Weights of a small transformer language model: a smear gate, a variant of Muon for these matrices.
Each number is 128 + 24 x the weight over its row's rms, rounded and kept within 0 to 255. Layers, rows and columns count from 0. The size above them is the row's rms in percent of the matrix's.

# layer 4 MLP down (transposed), 448x128, rms 0.161, rows 270-296, columns 0-127
size [ 96 103 104  99 113  83 100 104 108  91 108  87 103  79 101 115  97  93 108  90 104  87  98 108 100 121 113]
[[110 140 131 112 142 107 143 154 150 105 134 129 157 112 136 123 121 189 140 114  75 158 159  90 141  97 144 148 134 115 127 157 123 124  90 135 145 124  99 127 123 119 126 128 125 149 127 119 188 178 101 100 153 104 143 121 135  72 134 123 124 127 176 116  81 178 154 183 137 166 102 122 135 106 167 133 107 112  71 144 146 136 130 115 144  89 130 155 135 172 141 135  93 121  93 149  99 126 123 151 146 137 132 137  80 164 100 113 151 100 126 129 124 131 133 127 101  92 129 105  98 133 136 100 118 113 142 123]
 [123  92 101 138 102  78 129 131 121 121 124 131 134  87 136  96 151 128 116 134 144 158 103 112 117 152 125 132 105 127 148 139 102 117 140 125 137 138 157 116 105 136 153 158 127 138 161 136 152 164 157 112  90 129 109 142 126 110  88 144 143 186 140 148 122 143 105 119 156 112  66 115 112 119 140 143 101 115 141 115 162 154 104 131 133 143 120 120 177 103 122 128 109  86 130 172  82 145 194  86 130 134 119 135 147 158 137 127 135 118 158 135 125 125 145  89 138 130 141 165 134 141  63  81 102 159 185 121]
 [135 120 134 135 111 104 151 146  93 116 138 132 100 143 110  98  75 120 155 143 187 127 138 132 100 162  64  83 131 160 110 121 128  92 126 128 121 105  92 103 137 137 142 131 139 107  92 142 159 117 151 118 120 137 131 144 122 139 119 142  92 193 114 118 162 137 121 150 105 126 134 135 156 128 119 155 103 169 117 105 136 140 144 167 145 127 150 140 137 136 130 147 114 109 140 107 146 127 113 128 105 140 141 148  58 141 111  95  78 144 135 133 119 169 138 115 179 109 119  77  88  98  92 141 117  83 117 113]
 [125  99 129 124 150 138 120 143 138 100 135 139 103 135 137 137 103 141  95 130 109  77 128 106 128 144  83 152 162 131 141 195 123 102 124 115 118 150  88 101 140 137 132 147 139 121 108 148 186 150 128 129  95 144  83 147 124 136 138 113 136 152  91 121 130 104 135 175 105  92 128 128 128 108 160  96 147 109  87 178 108 128 156 174 151  98 113 138 173 104  97 125 147  73 121 156 159  95 124 119 126 138 127 166 131 137 156  78 133 120 113 118 133 144 157 143 123 123 134 180 114 146 139 153  81 120 159 130]
 [101 183 125 134 174 101 128 133 162  97 108 128 103 150  80 146 180 111 129 126 131 158 166 135 104 132 115 151  91  91 122  87 134 136 126 163 136 128 121 136 100  97 119 102 100 155 124 143 133 190 131 107 112 135 170 135 101  69 123 173 130 133 118 143 135 123  99 136 104 133 170 127 115 168  96 121 107 148 149  90 132 153 112  89 159 100 119 142 108 156 143 154 130 131 141 137 131 121 132 133 106 153 124 144 122 108 107 117 155 129 129  97 157 160  86 113  77  98 128 153  96 104 146 134 127 121 157 116]
 [118  87 106 120 149 144 143 104 101  88 104 118 140 140 103 175 119 167 143 138 127  86  87  62 154  90 108 165 149  66 120 130  91 129 134 121 148 127 140 142 143 114 157  89 113 135 174 150 136 166 163 113 160 133 131 133 130  96 108 153 127 137 168 126 143 113 168 123 125 148 121 131  92 135  96 123 119 117 134 122 118 106  92 112  99 136 129 147 143 118 139 102 100  95 115 156 181 119 133 130 150 134 147 139 112 118 117  79 112 111 117 156 184 114 107 127  83 107 121 116 121 135 126 146 162 151 159 129]
 [136 109 133 136 152 109 139 177 137 199  93 190  75 132 137 131 137 135 151 122 118 102 118 164 137 111  92 138  81  89 135  95  85  99 132  83 134 175 116 121 134 126 132  87  95 144 154 123 118 132 133 150 117 140 169 109 121  93  99 111 114 190 111 136 115 149 130 103 116 136 124 109  93 110 139 117 107 137 113  94 141 104 120 135 135 135 157 154 101 128 102 133 118 120 132 110 131 125 133 151 113 122 164 172 159 145 180 113 142 147  82 123 112 122 157 140 108 148 160 149 102 141 109 131 155 130 126 130]
 [144 178  86 159 113 174  86 126 153 171 137 120 129 161 113 152 153 102 146 109  86 156 158 122  82 112 158 151  96 163 107 128 150 159 106  99 174 129  95 137 152 110  92 135 127  89 171 142 111 135 125 120 131  99 130 124 131 147 113 103  98 116 130 131 120 142 132 166 143 129 132 105 129 102 127 119 132 141 142 165 145 139 124 103  98 148 120 144 159 115 186  74 148 146 106 110 148 121 117 122  97 108 110 116 118  94 167 168 126 138 145 162  90  79 139 136 108 153 127 126 139 112 120 120 128 162 106 124]
 [152 141 128 114 133 144 109 138 119  80 142 133  99  89 108 128 106 135 153 129 126  77 129 119 139  98 131  77 175 135 127 143 166 127 112  89 120 150 114  97 118 120 140 155 146  79 117 102 157  76 119 135 178 130 125 124 153 148  82 134 103 127 109 112 104 130 138 168 113 132 131 129 100 145 106 141 101 143 114 174 158 127 147 176 129 118 150 112 116 141  93 163 134 126 146 147 127 124 145 120 100 142 170 116 109 120 140  36 115  96 165 103 183 134 117 125 149 115 140  95 113 138 143 124 111 126 132 137]
 [125 127 129 114  99 180 138 128 121 105 112 144 176  98 120 162 149 104 134 146 151 135 124 105 112 132 120 143 119 138  95 133 108 126 102 127 133 120 111 138 118  84 149 102 223 146 132 121 143 140 118 113 100 130 133 172 108  87  91 143 150 153 139 129 114 108 111 122 125 128 166 123 123 114 133 135 140  89 155 164 125 178 170 106 127 130 134  96 101  95 113 144 123 145 160 176 115 153 143 125 113 128 120  84 171 113 136 116 153 175 133 150 124 129 101 118 101 174 125 177 146  98 115 141 166 132 165 139]
 [138 170 164 189 115 152 149 148 102 127 152 101 131 108  91 112 123 114 136 137  79 131 142 137 144 144 141 137 157  54 134  97 146 154 143 159 112 128 109 134 174 163 128 116 153 118 140 118 133 115  90  90 137  95 131 147 124 140 124 112 131 124 139 138 104 147 123 134 106 158 150 125  94 142 133 103 144 149 104 142 133 133  93 144  59 122 121 111 144 154 123 130 137 146 115 122 110 154 177 103 116 130 140 163 102  73 101 108 104 133 170 115 125 124 124  89  67 148 164 103 121 152 126 117 125 149  93 137]
 [141 129 145 135 150 139 122 139 157 115  82  76 134 118 127 120 142  85 144  92  83 102 117  83 127 184 116 131 155 177 139  93 121 145  91 107 138 121 111  98 138 143 135 139 118  90 159 152 124 113 131 133 131 113 120 119 101 150 146 119 112 170 154 100 114 174 153 176 133 142 128 147 119 123 118 131 141  89 120 137 114  98 111 133 156  79 118 114 136 141  92 117 164 123  91 118 140 143 154 141 143 138  76 121 140 126 131 151  83  97 108 148 119 142 135 141 167 145  83 152  89  98 112 171 173 135 133 113]
 [107 104 126 146 100 154 189 121  90 132 152 146 106 118 139 121  90 148 178 137 156 103 117 131 117 125 122 105 143 142 171 123 170 133 141 145 116  74 129 114 152 113 124 156 120 133  97 107 102 141 113 133 162 120 129 169 123 140 134 155 100 117 137 130 109  92 125  88 130 120 104 122  99 168 120 117 102 109 130  86 106 152 116 119 152  91 121 124 152  92 121 107 124 139 130 116 166 124 119 162 157 166  79 119 117 161 150  83 136 161  76  93 102 129 104 124 141 126 113 161  99 115 105 122  90 140 170 161]
 [146 152 106  83 145 137 130 130 104 157 149 100 127  94 139 161 155 146 114 152 133 120 142 121 143 160 130 133 112 125 161 145 120 147 113  83 157 131 147 158 146 137 101 119 128 114 172 164 118 133 112 157 119 125 119  77 126 121 124 146 146 105 131 108 134  91 130  98 154 112 124 155 140 170 131 124 140 155 102 120 166 165  98 116 149  72 120 151 116 137 106  86 124 105  94 165 179 178 181 153 130 134 154 134 150  94 178  76 132 109 120 144 108 141 128 106 103 121 133 154 121 112 115 127 188 108 114 137]
 [144 157 100  94 118 106 152 129 108 158 111 126 160 132 126 148 136 115 132 121 125 157 120 119 156 101 107 103 101 172 100 140 127 135 152 126 120 122 153 172  90 142 126 102 144 112  66 123 157 118 144 112 148 115 101 143 133  76 162 123 138 122 169 108 113 127 121  92 163 147  76 107 127 182 109 137 150 160 111 137 168 129 114 143 128 117 190 114 101 149 184 136 143 133 125 106  88 115 135 133  73 174 120 111 154 142 142 121 171 128  83 120 143 140 109 129 136  99 135 135 103 123  97 142 141 115 150 110]
 [165 101  98 156 118 119  94 103 105 120 150 115 114 139 126 105  74 133 116 146  93 135 111 162 149 110  95 124 154 128 124 135 110 148 133 123 101 134 128 148 145  99 129 122 145 112 124 125  76  95 100 144 151 182 141 110 121 115 107 115 101 124 102 140 148 101 126 183  93 132 104 117  89 131 168 143 102 114 105 135 176 156 195 196 124 111 156 107 112 134  97 166 153 120 155 121 121 144 121 105 108 103 159 144 109 110 115 104 151  94 140 115 142  91 146  94 105 121 140 133  96 146 141 142 148 121 101 104]
 [174  89 162 127 133 154 122 116  69 107 160 144  94 147 136 109 112 153 119 163 135 135 147  98 125 154 129 187  97 149 124 154 136 149 135 123 123 129 133 151 113 118 110 154 135 117 137  96 109 120 164  90 145 118  83 156 115 131 120 131 124 114 142 108 156 121  91 136 154 159 104  94 149 123 143  60  90 138 126  89 166 150 165 166  97 135 145 171 120  92 157 103 114 107 130 160 141 132 109  91 128 156 133 137 160 143 110 149 108 145 120 106 115 120 113  87 134  96 115 107 125 105 124 109 117 160 114 165]
 [152 116 177  86 171 124 152 107 125 132 117 179 109 111 129 175 141 109 160 134 154  92 168 146 121 124 117 118 126 134 115  78 123 112 130 138 129 121 108 114 107  77 153 128 109 123 101 126 137 117 117 125  94 142 114 166 162 129 117 114 114 134 160 152 142 139  75 140 179 107 115 113 144 118 133 139 132 135 111 141  92  97 108 156 119 136 141  91 133  91 131 142 111 133 128 121 134 148 132 164 136 139 166 159 121 133 116  76 153 141 119 158 122 178 158 184 134 114 134  82 151 164 132 156 158 108 180 139]
 [116 134 109 109 111 164 130 116 117 124  84  95 137 134 139 162 138 105 148  75 126 116 107 148 142 128 116 170 138 132 108 114 123 138 126 106 123 111 148 139 117  91 133 169 147 117 141 121 138 108  96 117  65 158 124 120 131 151 113 119  92 105 115 117 104  98 117 119 126 139 126  80 132 125 118  60  77 130 153 138 160  96  98 134 115 136 134 144 105  79 119 108 105 118 140 153 124 124 166 164  96 112 118  79 156  84 170 140 158 135 192 124 129 126 135 126 131 169 165 127 154 113 111  92 113 154 148 111]
 [ 65 130 131 114 149 171 104 144 146 133 142 167 122 104  93 144 122 137 124 152 113 119 143 132  91 126 133 126 145 144 115 101 123 119  90 115 112 103 128 102 132  95 163 121 128 131 124 122 154 129 117  89 163 130 137 164 161  94  94 140 143 134  93 138 128 142  78  85 124 137 132 150 128  80 145  75 113 173  95 161 146 138 144  99 163 130 133 140 111  95 111 106 147 155 118 148 141 151 120 116 125 104 129 157 161 131 147  89 110 157 137 120 164 163 123 137 129 169 160  85  94 115 120  82 181 111 148 131]
 [154 152 130 156 111 128 134 105 107 157 162 159 103 124 141 146 119 139 137  94 112 118 166 109 142 113 143 147 120  83 154 139 134 144 174 123 180 118 147 121 102 131 103 105 138 133 134 142 161  84 122 158  96 161 136 147 108 132 104 119 166 161 125 123  57 167 150  85 165  84 154 155 140 107 152 149 111 131 134 100  96 116  82 155 116 117 139 122 114 126 123 135 136 155 119 116 100 121 128 143 107  89  87 152 112 108 168 104 129 127 129 166 145 155 130 138 121 108 168 150 168 119  80 125 145 144 118  99]
 [129 144 165 101 150 121 126 123 102 112 112  95 135 143 123 146 115  81 123 102 104 122 114 100 106 116 105 147 147 164 106 130 157 114 125 110 159 130 143  98 131 144 140  93 145  96 168 139 111 120  96 151 177 121 107 123 136 151 116 159 165 137  89 127 125 103 127  91 123 118 110 131 118 106 164 164 153 126 132  70 106 109 134 137 120  86 116 138 121 135 142 148 161 121 124 152  79 149 208 152  66 150 175 131  84 130 139 102 141 116 112 113 107 139 132 113 160  87 122 147 121 102 126 140 151 111 148  97]
 [128 119 105 115 125 132  74 110 123 162 127 124 127 185 136 152 105 132 125 158 156 173 103 131 117 126 167 110 106 123 134 123  67  95 134 125  78 123 121 130 150 122 137 128 152 109 156 169  86 151 145 141 112 144 135 111 125 136 110  79 109 120 122 185 152 159 141 137 133 146 112  92 101  97 121 115 134 149 117 171 148 142 117 134 151 111 126 129 124 124 107  87 158 157  83 103 133 174 132 100 152 147 124  94 113 154 170 116 152 102 151 120 128 107 112 123  91  97 155 157 115 105  94  85  96 119 144 132]
 [163 131 129 163  85 144 106 153 135 111 114 127 133 132 151 119 166 148 127 136 105 117 140 118 118 133  87  92 125  89 119 174  86 149 137 133 106 125 146 113 137  74 127 145 159 140 185 119 127 150  82  96 130 135 153  86  91 111 137 172 104  97  64 114 129 145 119 144 128 158 124 100 119 137 130 145 124  93 134  96 166 145 104 132 134 133 131 132 137  98 154  80 171  81 131 118 110  98 157 162 112 110 140 143 133 132 146 123 105 164 173 175 103 137 139 107 144 136 103 158 146 126 120 147 137 114 134 116]
 [117 103 116 115  97 121 124 152 148 141 132 145 122 196 168 111 170 117 165  76  68 165 127 134 143 112 131 164 117 165 100 177 166 106  93 142 140 102 142  86 107  81 124 140 115 120 149 120 135 177 156 155 130  94 168 142  88 141 177 106 141 145 145 139 103 135 115 128 140 145  97  77 125 109 141 121 146 135 144 129 101 143 158 128 124 147 147 121 154 120 125 135 120  95 103 146 142  97 123 112 123  96 137  98 112 116 117 117 146  99 133 146 143  94 130  92 127 124 109 179 141 113 116 132 132 115 132 102]
 [139 127 127 119 106 147 140 165  92 109 104 146 120 167 134 110 112 140 116 106 179  91 111 120 105 150 125 163 141  81 160 143 191 111  87 155 114 107  86 150 128 115 130 154 121 109 109 162 117  77 138 131 186 128 150 153 159 146 118 125 106 110 134 101 127 122 143 124 160 120 148 112 124  87 149 139 172 151  95 120 141 137 114 118 148 102 134  99 135 152 107 149 115  81 124 120 134 137  71 106 163  99 118 136 145 103 132 104 121 137 109 140 127  92 159 135 145 134 130 112 186 157 127  85 124 116 118  97]
 [138 148 123 140  95 124 148 114 111 135 148 164  82 128 106 118 126 110 135 130 166  89 156 135 117 163 153 116 151 111 103  97  73 133 184 126 149 100 152 117 173 121  91  86 122 126 148  90 148 139 112 137 154 164 146 130 140 170 126 113 119 116 129 130 130 107 115  91 107  97 172 128 114 125 130 154 130 127 121 115 183 149 116 133 136 125 121 114 108 153 108 125  80 153 102 129 144 112 157 139 136 127 115 178 136 105 183 112 108  89  81 151 140 136 136  84 135 113 126 141  93 135 125 119  92 147  79  98]]
# layer 4 MLP up, 448x128, rms 0.306, rows 271-297, columns 0-127
size [101 108  90 113  82  94 109  98  86 110  90 112  82  94 100  95  95 111  75  96  86  93 105 102 117 111 113]
[[137 116 125 117 102 119 134 122 102 117 150 111 134 164 130 123 123 123 133 103 144 139 147  57  97 173 146 153 137 159 166 130 105 121 148 102  69 123 144 111  98 137 106 105  73 127 134 114 167 150  80 131 108 173 158 115 136 154 111 106 149 145 149 106 138 115 119 163  91 132  95  92 114 124 125 143  99 144 143 125 148 107 154 146 133 188 135 141 130 136 165 130  97 149 107 129 112 137 128 129 126 102 173 132 110 104 131  95 122  99 171 131 113  92  80 132 156 144 176 130  91 147 130 117 129 119 164 145]
 [113 106 150  92 177 174 159 101 118 104 128 104 158  98 116 147 156  99 122 132  94 143 132 103 129 153 158 127 115 182 138 122 130 141 105 130 130 148 170 107 137 151 131 114 138 157 105 102 133 148 114 140  99 140 140 114 166 184 145 117 116 150 115 184 153 100 108  96 133 116 116 147 113  87 141  97 163 129 139 112 104 140 132 140  98 114  87 146 186 150 142 125 117 104 123 153 144 126 112 150 114 122 133 149 170 132  91 130 166 115 144  97 100 124 143 136  72 120 154 159  99  92 132 100 124 112 100 105]
 [128 134 116 148 102 129 123  86 114 100 153 180 139 160  98 146 154 120 131 109 101 158 125 126 110 143  94 158 141 120 107 165 172 115 106 148 163  97 147  95  81  98  71 112 140 122 112 109 108 102 153 117 126  98 155 110 153 146 131 154  98 135 145 150 114 124 134 108 128 144  84 161 151 132 152 135  89 127 107 111 152 162 107  75  87 100 137 104 132 111  95 160 136  94 152 186 140 127 129 159 111 159  90 135 139 123 100 139 151 128 138  98 131 150 103 131 128  93 143 112 126 150 151 144 159 149 117 109]
 [150 124 136 111 114 160 142 133  98 131 172 109 129 122 131 198  65 111 131 109 130 179 134 144 138 124 106 151 119 132  93 112 145 116 157 160 143 136 115 116 126 100 138 130 134 125 145 103 138 124 175 157 100 108 118 129 114 142 119 149  78 117 146 169 159 153 157 119 125 116  91 152 150 105 128 141 130 186 163  87 148 161 179 168 135 113 143 131 148 106 150 148 148 161 139 144  75 126 180 115 150 154 120 120 146  93 129 107 128 120 133 155 166 147 102  98 115 120 145 115 148 146 111 158 130 129 150 129]
 [104  82  99 140 118 122 138 110 129 107 109 146  78 136 110 124  98 146 133 162 135 131 149 109 126 160 138 122 159  86 164 168  79 128 115 122 121 114 192 129 119 133 127  83 142 129 139 147 153 139 121 101 139 136 170 156 161 131 160 132 141 107 151 109 204 100 132 104 141 138 125 133  86 143 116 139 119  86 131 114  75  92 161 146 118 123 151 139 119 128 152 121 163 125  74 154 165  98 119 120 146 167 137 147 130 140 114 122  71 132 137 109 125 113 149 145 117 122 110 137 173 126 134 105 152 121 114 125]
 [163 174 102 112 117  93  65 151 123  99 158 184 134 122 152 135  88 137 150 149 143 121 109 128 119 116 104 152 121 139 194 105 106 108 153 103 100 150 113 100 110 131 160 151 117 124 116 109 144 132 159 153 105 136 105 173 144 130 136 147 126 107 118 117 114 149 135 101  96 118 133 137 112 167 113  93 126 125 146 146 115 182 108  88 122 121 101 156 122 141 135  96 107 140 123 118 106 115  91 131  97  73 154  90 145 126 155 112 127 142 142 136 134 184 131 159 121 148  99 115 111 121 154 112 156 139  82 137]
 [ 97 130 121 157  99 129 101 125 113 105 190  67  87 103 109 120  94 108 178 135 131 125 180  83 115 118 160 113 114 154 137 151 171 123 140 122 125 153 131 142 110 111 113 101 116 154 138 183 129 125  99 140 127 146 109 111 142 174  95  89 107 132 119 121 103 171 105  98  99 134 165 145 119 125 117 125 163 107  83 129 102 130 126 118 155 143 122 129 166 107 172 118 153 137 106 143 149 101 138 140 105 158 109 149 124 118 146 122 135 160 118 147 116 181 127 123  92 136 123 111 115 113  91 124 132 165 128 102]
 [139  70 124 141 128 120 163 141 111  82 124 106 113 135 129 105 125 120 129 117 137 143 101 143 104 145 123 133 158 205  77 125 142 114 115 167 102 130 107  85  98  97 149 106 126 146 113 146 114 141 121  88 137  91 129 139 162 101 113 158 123 118 100 119 168 119 107 129 126  85 128 146 137  94 188 124 112 163 146 107 166 148 116 172 102 104 149 106 152 162 120 104 155 128 137 155  95 138 131 160 100 108 146 114 135 145 121  95 141  98 166 146 138 105 149 144 111 114 114 109 151 168 127  98 128 165 123 110]
 [146  85 182 161 145 109  83 143 156 129 140  96 110 131 126 163  95  89 131 147 157 165 104 112 115 160 114 126 118 127 112 102 113  85 113 161 158 136 140 144  97 137 121  77 128 131 128 129  89 137  90 107 118 151 159  92 135 146 104  98 129 111  75 132 107 116 127 113 112 116 160 128 117 153 143 145 120 124 122 132 129 102 166 140 158 108 171 123 121 107 120 149 132 149 112 164 142 177 151 133 152 103 157 146 113  98 118  93 117 108 133 135 127  71 143 133 165 117  88 149 139  96 106  97 171 150 113 135]
 [ 73 113 159 140 109 138  84 149 159 121 138 126 119 123 139 112 100 117 159  81  94 130 126 132 156 160 149 100 159 118 125 113 114 177 118 155 104 128 106 117 117 115 139 126 131 157 133 131 133 117 140 163 124 126 171 138  83 151 112  89 150 126 111 159 169 138 115 131  81 169 121 123  63 148 113 125 105 111 109 124 124 153 123 155 115  99 110 115  90  86 135 129 128  88 125 142 131 105 149  93  80  94 113 145  87 133 157 165 134 127 141 134  82 116 120 114 133 108 161 104 141  92 151 153 142 118 155 164]
 [161 132 109 102 121 137 109 105 148 118 145 163 142  98 102 140 155 132 135 124 116 141 135 138 112 119 125 126 152 114 174 121 124 116 123 126 139  71 116  88 121 144 142 123 168 128 132 132 162 144 165 120 124 116  72 152 149 135 106 120 107 122 142 175 109 113  96 164 140 144 153 136 150 174 166 140 107 132 110 101 146 140 127 118  86 144 129 112 148  89 136  64 200 144  99 122 122 127 143 163 130 110  89 152 105 107  96 118 127  81 126 169 167 164 144 133 110 150 125 164 142 168 152 147 147 158 127 130]
 [104 111 123 118 130 147 143 128 127  67 111 139 155 132 149 124 118  99  95 128  96 146  80 153  97 137 128  98 133 128 125 112 144 117 109 118 132 148 128 120 121 116 144  82 140 181 153 119 160 138  92 130 122 155 106 103 110 147 115 115 168 141 126 109 134 155 142 143 113 145 120 111 117 151 128 123 183 111 135  92  77 136 131  62 120 133 105 155 129 159 128 129 114 102 130 129 100 178 116 149 149 102  74 137  93 141  64 142 148 138  68 106 140 155 152 131 147 102 110 139  83  98 131 101 121 136 100 124]
 [136 153 108 126 103 167  92 159 145  84 130 157 161 124 131 117  84 142 113 141 107 141 178 109  90 159 108 108 151 125  86 148 160 155 149  91 119  94 139 142  95 152 107 149  93 127 119 162 110 128 117 132 149 136 111 119 177 158 158 154 132  84 148 138 131 127 121 155 182 146 111 134  75 133  95 152 116 107 120 166 133 104 149 129 135 163 106 149  72 108 100 142  73 125 118 131 124 158 114 115 147 151 149 138 117 156 122 137 103  91 129 109 116 119 132 102 128 125 121 113 161 160 144 118 134 130 137  90]
 [148 134 126 124 170 135 160 193 128  99 164 118 115  93  81 156 104  91 156 118 128 142 156 127 149 167 141 135 148 159 144 166 112 108 125 129 142 107 141  87  94 140 100 107 119 135 146 106 141 139 202 126 125 165 143 168 128 111 141 127 103 145  79 138 137 138 130 111 167  99 139 122 138 118 138  89 109 166 110 144 118 137 133 132 122 117 121  92 124 125 164 141 113  85 144 128 121 154 140 147 123 148 150  86 121 105  97 157 134 127 146 122 113  61 132 144 159 130 100 116 138 123  96 139 134 167 127 173]
 [123 112 164 159 149  88 153 121 149 118 101 134 155 123 112 122 141  92 190 127 130 124  86 197 114 110 140  82 136 127 153 131 149 127  94 129  90 144  99 105 165 112 123 120 145 159 101 127  83 111  91  87 146 114 134 142 150 156 153 117 140 128 124 113  88  90  92 156 101 114 129 157 111 116 111 148 105 109 147 177 184 121 110 112 141 124 128 111 160 142 150 123 163 133 117 168 119 126 127  74 133 115 108 136 141 137 130 125 141 157 144  94 125 161 163 104 121  99 107 140 107 144 111 114 110 135 122  98]
 [123 140  86 157 108  92 119 145 128 114 125 176  87 148 124 110 121 125 120 109 163 175 116 106 101 143 122 118 133 100 143 145 133 112 111 169 117 105 135 133 102 115 114 100 138 134 120 147 106 119 144 145 115 156 195  89 143 136 153 142  85 120 159 136 136 109 117  94 112 136 152 121 127 124 105 147 172 149 116 141 100 123 182  95 174 138 146  81 118  91 117 124 155 135 181 163 165 144 153 116 146 149 133 104 126 144  95 101  95 107 147 105 131 104 141 162  85 101 148 166 156 121 116 143 117 103 152 118]
 [137 149 114 113 159 145 123 127  76 122 153 138 134 138 123  96 154  93 131 127 143 113 122 108 108 130 114 140 155  79 123 134 105  95  98 123 135  84  90 131  95 118 132 111 107 175 143 133  86 115 155 127 155 158 174 125 116 151 125 112 102 182 149 141 129 108 135 140  77 171 119 171 145 109 154 129 133 111 151 119 180 162 140 139 106 140  98 102 142 159 118 129 105 159 112 132 104 137  92 103 135 142  99 158  94 179 162 123 121 105  87 115 123 138 131 102 115 119 137  74 118 104 117 162 165 133 128 113]
 [126 110 129 134 182 172 130 115 133 150 151 128 118 107 150 108 118 114 152 115  98  89 115 162 107 110 168 131 124 135 120 118 109 153 160  83 103 149  90 153 111 123 173 144 104 142 121 134 156 125 147 129 103  74 138 145 173 118 107 154 171 113 141 143 111 123 116 157 129 111 110 112 137 138 194  99 122 142 119 123 102 124 141  84 124 163 139 139 145 145 147  95 106 130 163 130 116 126  79 123 167 121 160 149 156  94 118  89 114 139  98  91 125 107 115 126 136  85 125 129 128 145 132 147 124  79 163  76]
 [136 148 178 136 110 128 108 133 144 126 119 114 101 153  78 192 131 149 176 141 144 129 105 155 132 168  76  79 106 106  94 119 110 132  92 144 140 128 158 139 109 141 111  85 118 128 108 133 115 118 138 115 136 116 150 128 116 153 193 133 127 107 154 123 121  65 134 117 124 130 119 128 152 100 134  98 159 152 134 163  84 112 145 123 149 139 123 151 111 109 165 142 109  99  92 119 121 143 149 135  87 104 129 117 102  91 124 149 166  82  90 116 105  96 122 141 163 148 131 105 131 108 120 125 149 158 142 132]
 [134 105  82 117 150 116 109 147 166 117  96 166 104 132 126 147 105 123 120 148 125 103 134 138 165 144 128 139  88 113 116 126 129 107 132 177 125 101 126  81 123 135 125 156  79 146 124 118 153 146  99  90 145  97 159 152 133 156 187 121  97 101 117 113  88 132 141 129 123 113 126 131  99  90 147 140 145 111 177 113 187 148 147 113 105 132 116 128 122 112 118 109 135 173 127 117 121 137 129 137 182 135 131 149 105 126  87 158 106 106 146  72 117  93 136 116 115 165 135 123  96 114 165 126 179 136  97 151]
 [ 89 116 100 155 105 116  76 143 149 131 103 132 127 159 108 106 123 156 215 142 184 141 131 123 141 115 104 118 116 132 130 144 130 160 163  94 106 101 128 146 133 174 192 132 135 131 109 132 116 110 116 137 164  99 132 146 164 139 126 129 131 134 124 132 104 158 171 153 161  95 135 124 147 112 121 131 125 126 130 166 121 147 157 147 133 132 146  90  98 118 188 143 126  98 147 118 134  88 138 110 111 145 178 170 114 107 111 105 137 131 148 104 124 170  96 138 140 112 143 166 133 130 102 116 112 137 137  98]
 [121 147 138 120  99 190 130 123 115 101 109 130  88 113 137 143 149 144 145 157 178 167 132 147 116 151  85 153  72 165  88 113 144 140 149 101 100 134 129 119 123 163 147  87 144  97 129 139  64 103 170 115 129 124 119 113 112 159 178  96 129  60 125 114 101 145 138 142 137  99 129 124 130 117 144 167 135 107 140 144  91 133 115 110 110 126 145 123 132 133 164  98 120 139 115 126 124 124  83 123 118 141 143 121 136 139 111 161  92 155 134  94 137  95 137 131 107 157  84 110 141 156 153 119  95 116 131 105]
 [100 125 114  39 113 112 149 136 137 155 119 150 135 157 137 167 119 123 134 133 161 140  98 121 110 146 117 120 115 130  85 173 147 132 103 145  84 136  70 128 125 120 134  89 156 162 162 120 121 183 116 158 174 150 108 119 105 135 113 105 114 102 102 133 142 161 139 167 106 116 100 141 135 125 139 137 107  49 115 112 122 135 115 139  91 128 169 137 130 113 129 147 107 124 155 156 107 126 137 132 110 155  85  88 119 119 135 168 111 137 118 160 121 117 117 149 114 118 143 116 172 122 131 116 122  93 135 131]
 [189 119 179  67 100 146 168 123 116 127 141 110 129 138 127 119 141 138  84 160 175 121 183 145  99 167 139 114 106 120 156  99  87 137 111 140  80 105 128 127 112 143 130 153  76 146 106 132 120 159 119 127 126  93 100 102  90 138 142 134 159 140 190 103 140 156 119 105 129 147 157 154 130  97 177  87  94 135 128 132 111 123 145 101 130 128 122 120  84 131 131 136 138 121 109 122 137 105 144 126 139 149 119 126 153 140 153 124 114 137 149 154 124 116 107 130 152 166 106 118 147  97 169 137 123 132 160 141]
 [113  95 139 159 142 139  93  86 147 104 138 126 125 118 151 135 102 147 134  96 156  90 135 153 138 144 116 115 124 114 139  95 151 114 126 130 112 115 140 125 116 136 142 128 127 129  68 151 140 127 146 184 108 123 124 117 110 144 105 132  66 134 152  85 137  78 123  97 102 123 170  97 131 138 112 140 120 141 116  91 124 133 100 119 159 161 146  94 147 122 131 138 112  66 114 188 152 101 116  51 140 126 108 148 126 103 137 162 155 134  89 124 108 113 135 105 133  85 147 136 152 132 128 120 167 106 149 100]
 [125 178  84  95 104 119 114 164 129 106 122 154 139 142 149 124 102 129 115 154  99  76 115 147 113 132 125 139 113 107 137 175 179  71 120 136 150 125 135 126 104 178 140 161 130 173 133 133 147 115 134  91 165 118 123 139 161 138 134 137  85 124 117 116 155 122 122 122 175 139 102 155 138  84 128 122 124 139 159 123 115 114 161 134 114 153 107 109 165 109 111 107 140 155  64 110 110 102 124 104 127 128 137 130 148 116  63 116 143 107 117 150 122 100 165 119 125 155 113  97 113  95 160  94 138 144 111 148]
 [ 98 211 138 132  99 125 113 114 123  90 128 147 117 115 118 157 122 133 120 119 143 142  95 137  87 151 102 105 133 101 117 146 132 132 173 146 133 159 118 163  78 149 125 114 121 114 141 143 110 128 157 140  99 132 126 130 143 115 132 126  93  97 118 174  71 146 118  99 143 159 119 117 167  99 122 151 146 127  92  99 106 130 140 135 110 164 130 127 106 104 138  69 125 112 128 128 109 126 108 138  96 109 143 126 165  96 140 175 142 151  89 111 119  73 134 157  77 168 138 155 123 114 154 135 142 120 152 101]]